Weights of a small GPT-style language model, trained from scratch on English Wikipedia: 18 layers.
Each number is 50 + 10 x the weight over the matrix's rms, rounded and kept within 0 to 99. Layers, rows and columns count from 0.

# layer 5 MLP down (transposed), 2304x576, rms 0.086, rows 1702-1713, columns 288-431
56 66 52 35 55 55 44 56 36 50 55 65 48 58 51 38 53 29 42 62 36 64 57 62 57 59 39 56 54 40 47 43 60 47 60 50 63 69 51 36 77 57 53 57 65 57 47 48 69 58 52 54 45 60 41 53 46 56 33 61 55 56 65 65 33 51 54 50 53 50 65 53 30 37 52 36 49 34 56 41 48 39 37 53 42 58 46 69 35 38 51 69 39 52 57 34 54 62 51 59 38 28 47 38 64 68 52 22 35 49 56 60 39 50 60 47 52 44 66 51 49 37 31 38 35 41 49 66 44 52 48 52 43 39 41 69 54 58 41 35 44 49 50 63
61 65 49 67 55 53 40 39 51 52 66 40 47 45 45 62 54 32 49 49 57 52 76 49 47 60 55 37 53 60 55 66 56 58 64 55 49 55 48 30 63 61 41 60 52 47 44 41 49 51 56 53 60 58 63 47 46 40 35 51 43 47 50 59 63 61 49 50 55 59 58 44 49 59 43 62 45 49 39 56 36 41 44 34 50 32 44 53 47 50 59 45 67 46 48 59 50 53 41 40 39 51 43 57 38 68 43 39 45 51 29 33 56 38 52 49 48 50 55 46 53 48 62 46 59 71 50 41 49 56 52 55 41 52 44 48 52 48 36 63 42 51 56 44
57 43 44 59 71 52 41 51 52 44 36 52 51 44 65 43 38 34 60 38 39 33 45 40 52 51 36 46 35 50 57 52 32 49 42 35 39 32 61 52 50 55 62 49 51 61 55 79 39 49 53 62 41 44 32 49 47 54 44 65 41 45 58 55 45 60 55 43 48 42 48 56 47 59 30 15 51 34 62 54 57 44 46 47 77 51 33 41 39 60 46 47 29 43 38 60 37 40 65 40 42 56 52 54 45 41 73 62 58 47 53 54 29 32 44 49 56 38 56 40 52 59 50 48 64 52 40 39 51 43 47 59 53 55 41 61 47 37 48 39 49 33 43 60
55 32 67 45 39 48 61 72 62 52 61 76 47 64 54 44 44 54 54 42 49 52 33 63 58 47 55 50 57 57 47 45 45 46 31 52 79 37 61 65 47 48 37 29 54 54 41 52 46 71 44 35 37 60 50 51 50 52 61 79 50 65 39 26 45 60 49 60 47 53 63 35 50 55 49 54 30 39 56 54 50 60 54 56 57 54 45 51 35 37 43 61 51 43 45 45 59 42 42 55 58 66 49 57 66 55 55 46 38 58 50 49 43 59 54 31 61 48 41 50 58 41 52 28 59 51 58 41 78 58 43 32 45 49 47 37 49 51 57 58 41 37 53 69
48 59 75 43 48 72 21 54 54 60 44 61 51 42 56 46 39 48 52 55 51 39 49 50 48 41 40 44 52 29 27 54 44 65 47 64 59 57 61 48 33 59 67 49 35 72 64 46 60 57 73 47 49 59 64 54 57 58 72 57 58 64 59 43 68 46 40 55 36 37 42 58 56 69 60 53 48 34 27 45 50 47 44 62 46 42 54 48 48 34 52 34 51 41 61 57 44 50 50 48 56 44 43 40 49 29 45 76 46 41 42 55 51 50 44 36 62 43 44 37 64 47 54 29 57 47 47 74 42 58 35 53 37 71 60 49 48 70 48 52 49 60 56 45
43 45 29 41 46 50 53 65 60 53 55 51 47 42 44 52 39 65 54 45 65 58 58 67 58 46 33 42 61 54 49 62 48 38 64 49 59 61 57 49 42 48 53 34 54 64 51 71 37 37 38 52 71 35 41 45 42 49 60 57 50 39 35 65 56 41 24 41 49 43 46 46 45 34 63 79 49 51 41 60 37 54 55 59 47 54 40 51 54 53 58 44 57 65 57 44 41 41 45 48 41 55 52 38 53 42 45 42 60 64 56 48 47 70 48 49 65 45 54 45 58 60 53 55 34 56 49 52 75 64 50 51 50 53 33 57 52 61 44 48 44 56 49 31
51 41 49 62 60 39 42 48 45 57 54 62 50 39 55 51 44 48 38 58 54 54 40 57 54 49 40 38 45 48 52 41 37 59 54 50 57 50 40 41 45 49 61 50 40 38 59 41 38 48 35 46 45 48 47 56 76 49 43 56 57 32 36 47 38 58 42 56 49 49 52 56 41 46 61 48 51 46 65 65 45 41 47 53 40 38 49 44 42 47 50 42 54 73 36 41 54 56 49 41 53 55 54 56 45 34 38 56 56 51 32 58 51 64 57 66 55 48 29 53 41 55 64 59 28 45 66 46 51 67 39 42 46 31 52 52 40 64 51 55 46 35 45 51
62 49 47 48 49 49 47 51 51 62 54 53 71 53 47 46 54 57 71 60 46 42 50 45 43 63 43 13 38 67 56 43 46 28 53 57 49 59 56 47 61 42 34 44 44 52 57 51 59 53 38 52 51 52 55 45 65 54 41 70 40 55 51 63 47 55 51 74 42 50 45 45 51 32 44 65 55 59 74 57 44 62 48 50 59 37 54 58 42 47 49 47 45 59 38 44 51 26 67 59 40 50 47 31 52 50 67 61 48 55 53 67 34 56 54 51 60 53 60 57 40 58 35 66 62 58 60 63 66 63 47 26 59 44 72 63 42 47 67 55 33 51 47 64
59 54 47 51 55 53 49 27 49 46 53 37 58 52 41 37 49 57 34 61 52 49 69 65 51 42 41 31 37 44 60 52 44 44 56 53 57 56 45 50 45 48 59 51 51 47 60 48 50 39 56 41 47 56 47 54 44 56 38 46 57 50 34 43 57 51 44 45 66 41 42 46 54 36 46 49 59 63 55 40 42 48 51 60 49 61 51 54 50 61 51 35 43 60 36 61 45 59 59 35 53 69 33 41 40 40 50 52 53 59 29 45 50 53 56 50 64 55 43 60 62 48 51 52 65 54 52 43 50 58 63 37 48 59 71 46 76 57 60 56 53 59 65 41
63 43 33 44 57 49 37 57 52 52 56 51 54 61 52 50 60 49 54 45 43 52 53 44 63 56 52 52 29 38 73 48 40 59 36 37 59 53 29 49 44 45 52 45 55 55 44 48 53 57 49 47 37 48 43 48 50 54 57 52 37 44 56 58 49 57 40 46 62 49 31 45 42 41 47 41 43 57 63 59 70 32 40 44 68 32 25 57 50 44 30 32 37 55 71 49 35 41 52 62 65 55 57 43 47 41 54 55 45 56 47 43 42 39 43 40 46 42 41 47 65 64 51 56 49 34 44 58 47 53 69 34 42 50 63 74 54 54 50 39 39 43 55 67
66 53 54 77 60 53 46 54 47 39 53 54 35 56 66 53 48 50 52 28 50 57 63 50 49 58 48 35 44 35 16 67 47 60 40 45 49 44 49 44 43 55 54 48 55 51 64 66 38 54 44 45 53 51 48 31 46 46 25 36 52 49 53 45 49 53 51 52 47 61 69 63 40 59 39 48 60 47 54 45 63 66 47 42 65 61 52 35 50 50 53 44 59 59 50 51 53 63 79 37 59 54 48 29 36 57 37 48 43 66 61 32 52 48 41 76 58 59 42 62 58 63 51 32 53 44 49 47 58 53 49 55 80 61 58 41 47 54 43 67 38 42 62 49
42 55 52 46 66 48 49 37 54 43 45 48 24 56 51 47 55 60 53 49 37 62 42 63 43 43 53 48 34 39 65 47 52 48 52 39 57 55 43 53 54 51 56 48 39 52 64 52 40 43 39 40 32 49 58 46 33 56 53 46 53 33 60 58 41 47 46 61 62 39 50 47 59 50 44 50 40 70 67 34 69 52 51 47 48 53 59 40 30 43 58 57 55 62 46 63 60 37 67 60 54 46 37 55 53 64 40 26 49 59 43 49 46 31 49 47 51 64 40 40 53 32 60 56 52 59 37 53 42 47 42 60 51 57 50 54 43 53 42 58 36 65 33 59
# layer 5 MLP up, 2304x576, rms 0.0892, rows 1703-1713, columns 288-431
50 52 32 39 56 34 42 39 33 62 50 40 66 44 47 75 41 59 60 50 36 49 39 50 67 45 50 59 36 54 64 46 52 42 57 47 60 53 44 57 40 42 39 40 32 47 61 47 44 61 46 55 44 54 44 55 50 47 58 54 42 53 49 59 42 46 65 55 32 41 42 41 58 43 56 54 52 47 54 41 60 46 64 67 42 55 22 46 54 50 62 48 48 41 53 44 43 58 44 45 46 47 55 29 44 53 45 54 42 56 45 47 66 30 45 53 51 46 30 48 62 37 78 50 30 46 55 39 48 44 48 49 49 67 75 53 59 61 65 47 50 40 74 58
51 51 40 59 59 62 35 58 68 48 52 43 45 36 49 38 40 45 56 62 47 34 40 53 51 25 50 60 45 48 37 44 38 62 46 51 61 51 44 53 43 52 42 65 42 45 54 60 52 57 55 59 42 54 58 58 30 51 65 45 58 53 50 32 36 55 41 46 57 29 52 53 49 45 31 34 57 28 52 58 47 49 55 53 80 52 44 39 50 46 50 47 35 33 55 44 43 60 62 33 51 34 56 42 46 52 46 48 57 44 55 44 52 30 46 51 45 50 49 46 57 61 61 55 39 48 22 52 42 28 42 56 56 47 46 62 60 48 59 40 39 62 50 45
64 42 55 41 38 46 61 50 61 56 51 48 56 42 60 32 46 63 56 53 57 46 43 67 50 54 52 36 56 61 36 46 61 17 35 63 59 53 49 60 66 45 36 67 43 56 43 37 51 59 63 43 42 70 46 49 48 63 28 43 50 47 51 43 46 59 59 55 60 51 83 32 64 43 49 50 48 38 56 54 45 63 49 76 60 48 56 30 38 48 41 64 69 40 59 61 51 46 60 55 58 44 48 42 75 50 33 57 68 40 40 34 66 50 80 41 43 47 54 41 73 36 42 60 61 56 54 53 43 43 45 50 49 50 45 46 38 44 49 67 68 39 76 54
19 35 65 37 49 55 41 44 39 54 26 67 61 53 58 61 50 49 40 57 53 50 48 40 40 52 51 54 45 59 47 53 72 48 39 57 58 59 55 39 54 44 58 61 53 65 56 53 49 61 58 43 60 61 41 59 52 50 45 39 56 59 45 56 46 31 39 51 42 46 32 66 51 42 58 24 50 33 40 35 61 55 56 54 51 33 46 61 38 50 54 46 49 39 64 46 45 49 54 46 42 38 54 38 40 49 47 66 32 60 35 23 55 74 53 45 45 50 41 29 63 50 57 49 51 55 44 53 38 32 42 50 56 60 58 33 62 56 32 41 60 32 51 56
46 66 45 46 49 54 58 44 56 56 60 64 39 38 54 48 51 39 53 47 61 56 25 41 47 50 43 33 44 46 49 52 50 47 53 55 43 53 53 37 50 26 56 54 32 56 36 44 54 59 41 63 54 45 54 29 63 37 43 63 30 60 53 50 33 53 39 36 56 50 52 45 48 52 62 53 48 64 56 44 42 35 40 47 41 60 60 46 51 64 66 47 43 44 51 29 56 49 49 57 50 36 53 40 59 37 50 53 50 62 43 46 50 47 50 53 56 50 47 56 51 44 52 47 56 51 23 61 51 60 57 68 59 55 41 65 54 66 38 56 45 56 50 34
45 46 54 49 52 54 69 44 39 52 44 51 46 43 64 72 61 34 58 28 47 67 50 56 65 59 44 61 53 65 55 51 55 47 51 69 46 54 44 55 59 52 37 61 54 63 46 60 37 46 49 49 26 62 53 47 42 48 50 49 51 43 40 32 40 32 63 48 50 47 61 38 61 51 59 40 33 61 42 41 72 65 56 50 57 51 65 50 50 44 50 51 50 48 31 57 55 43 58 39 51 70 70 49 48 74 63 43 55 49 32 45 58 51 54 55 42 35 72 48 48 58 45 40 61 40 74 40 53 67 72 41 45 55 45 45 52 44 40 63 38 50 59 56
53 61 49 52 72 56 54 61 53 39 59 46 62 48 54 45 45 75 31 76 49 41 50 48 57 54 47 37 52 55 43 31 43 39 60 56 45 37 42 37 55 40 40 70 57 46 61 55 50 48 23 60 48 49 31 46 52 42 47 54 40 58 46 57 44 49 55 35 49 48 60 53 45 42 50 62 51 57 69 37 57 45 35 44 58 59 41 53 37 74 47 53 53 53 48 55 54 19 34 56 42 58 65 38 66 47 59 61 57 46 56 49 42 39 61 36 54 43 64 44 54 56 70 66 58 47 58 62 57 47 44 33 68 53 44 41 67 55 65 70 40 60 51 78
61 47 45 64 30 37 62 52 40 43 50 55 56 46 52 34 30 51 56 44 64 48 38 45 49 43 54 39 50 47 53 43 43 49 47 56 62 46 63 54 50 57 35 48 59 46 51 41 53 42 59 77 56 33 39 45 53 33 48 55 43 58 45 44 53 50 52 53 32 45 53 62 39 55 42 59 38 40 47 43 48 38 54 47 37 44 65 39 61 42 49 65 65 57 41 51 45 47 49 64 38 51 61 51 48 65 57 51 57 48 59 53 44 39 35 62 37 53 38 36 48 55 72 54 54 52 54 37 51 38 44 57 66 45 36 46 45 42 60 50 54 53 55 46
49 57 58 48 31 54 41 48 48 61 44 55 49 47 61 61 33 58 57 71 62 62 38 48 41 55 43 55 60 41 39 56 47 41 55 44 50 28 46 51 59 44 55 48 45 42 50 49 57 67 49 58 57 60 61 46 69 54 67 63 61 55 58 39 62 55 57 47 41 50 40 54 58 43 50 64 42 39 38 46 33 47 50 28 53 39 45 68 77 76 61 59 35 52 39 48 60 42 38 50 52 32 60 44 43 48 54 60 45 41 60 47 60 41 52 53 32 49 43 58 41 50 48 48 52 62 54 42 65 47 61 44 51 58 30 54 62 56 42 37 48 56 26 36
54 56 48 55 48 50 50 38 45 56 64 61 52 29 54 55 42 44 60 65 53 49 46 41 50 62 40 52 43 53 56 56 62 47 35 45 61 41 48 45 33 41 36 55 54 72 38 55 33 45 46 54 50 73 54 61 64 54 47 47 34 50 43 46 36 47 37 46 42 72 57 52 59 43 56 63 37 53 43 64 50 56 59 59 70 57 36 43 61 38 33 53 53 58 41 54 73 44 50 59 40 58 52 78 26 58 32 62 75 64 49 61 62 49 56 52 58 34 26 40 52 53 36 40 67 46 39 42 61 50 64 49 52 45 52 55 49 46 56 41 29 53 53 52
52 44 58 31 77 34 58 55 24 41 64 38 54 67 55 57 47 41 48 60 48 53 56 43 60 52 52 55 58 40 44 51 52 49 37 54 47 64 46 38 47 37 50 48 38 40 51 33 56 55 40 64 57 52 47 51 56 59 56 61 63 38 46 43 66 30 30 25 28 48 50 67 42 40 56 60 58 40 51 70 38 46 52 70 46 61 56 57 52 41 18 40 61 61 62 57 51 64 34 42 49 46 50 48 49 52 43 47 46 39 55 43 44 53 41 35 46 34 58 45 43 50 56 49 61 50 57 40 49 58 58 40 53 42 44 47 56 52 68 52 56 42 32 55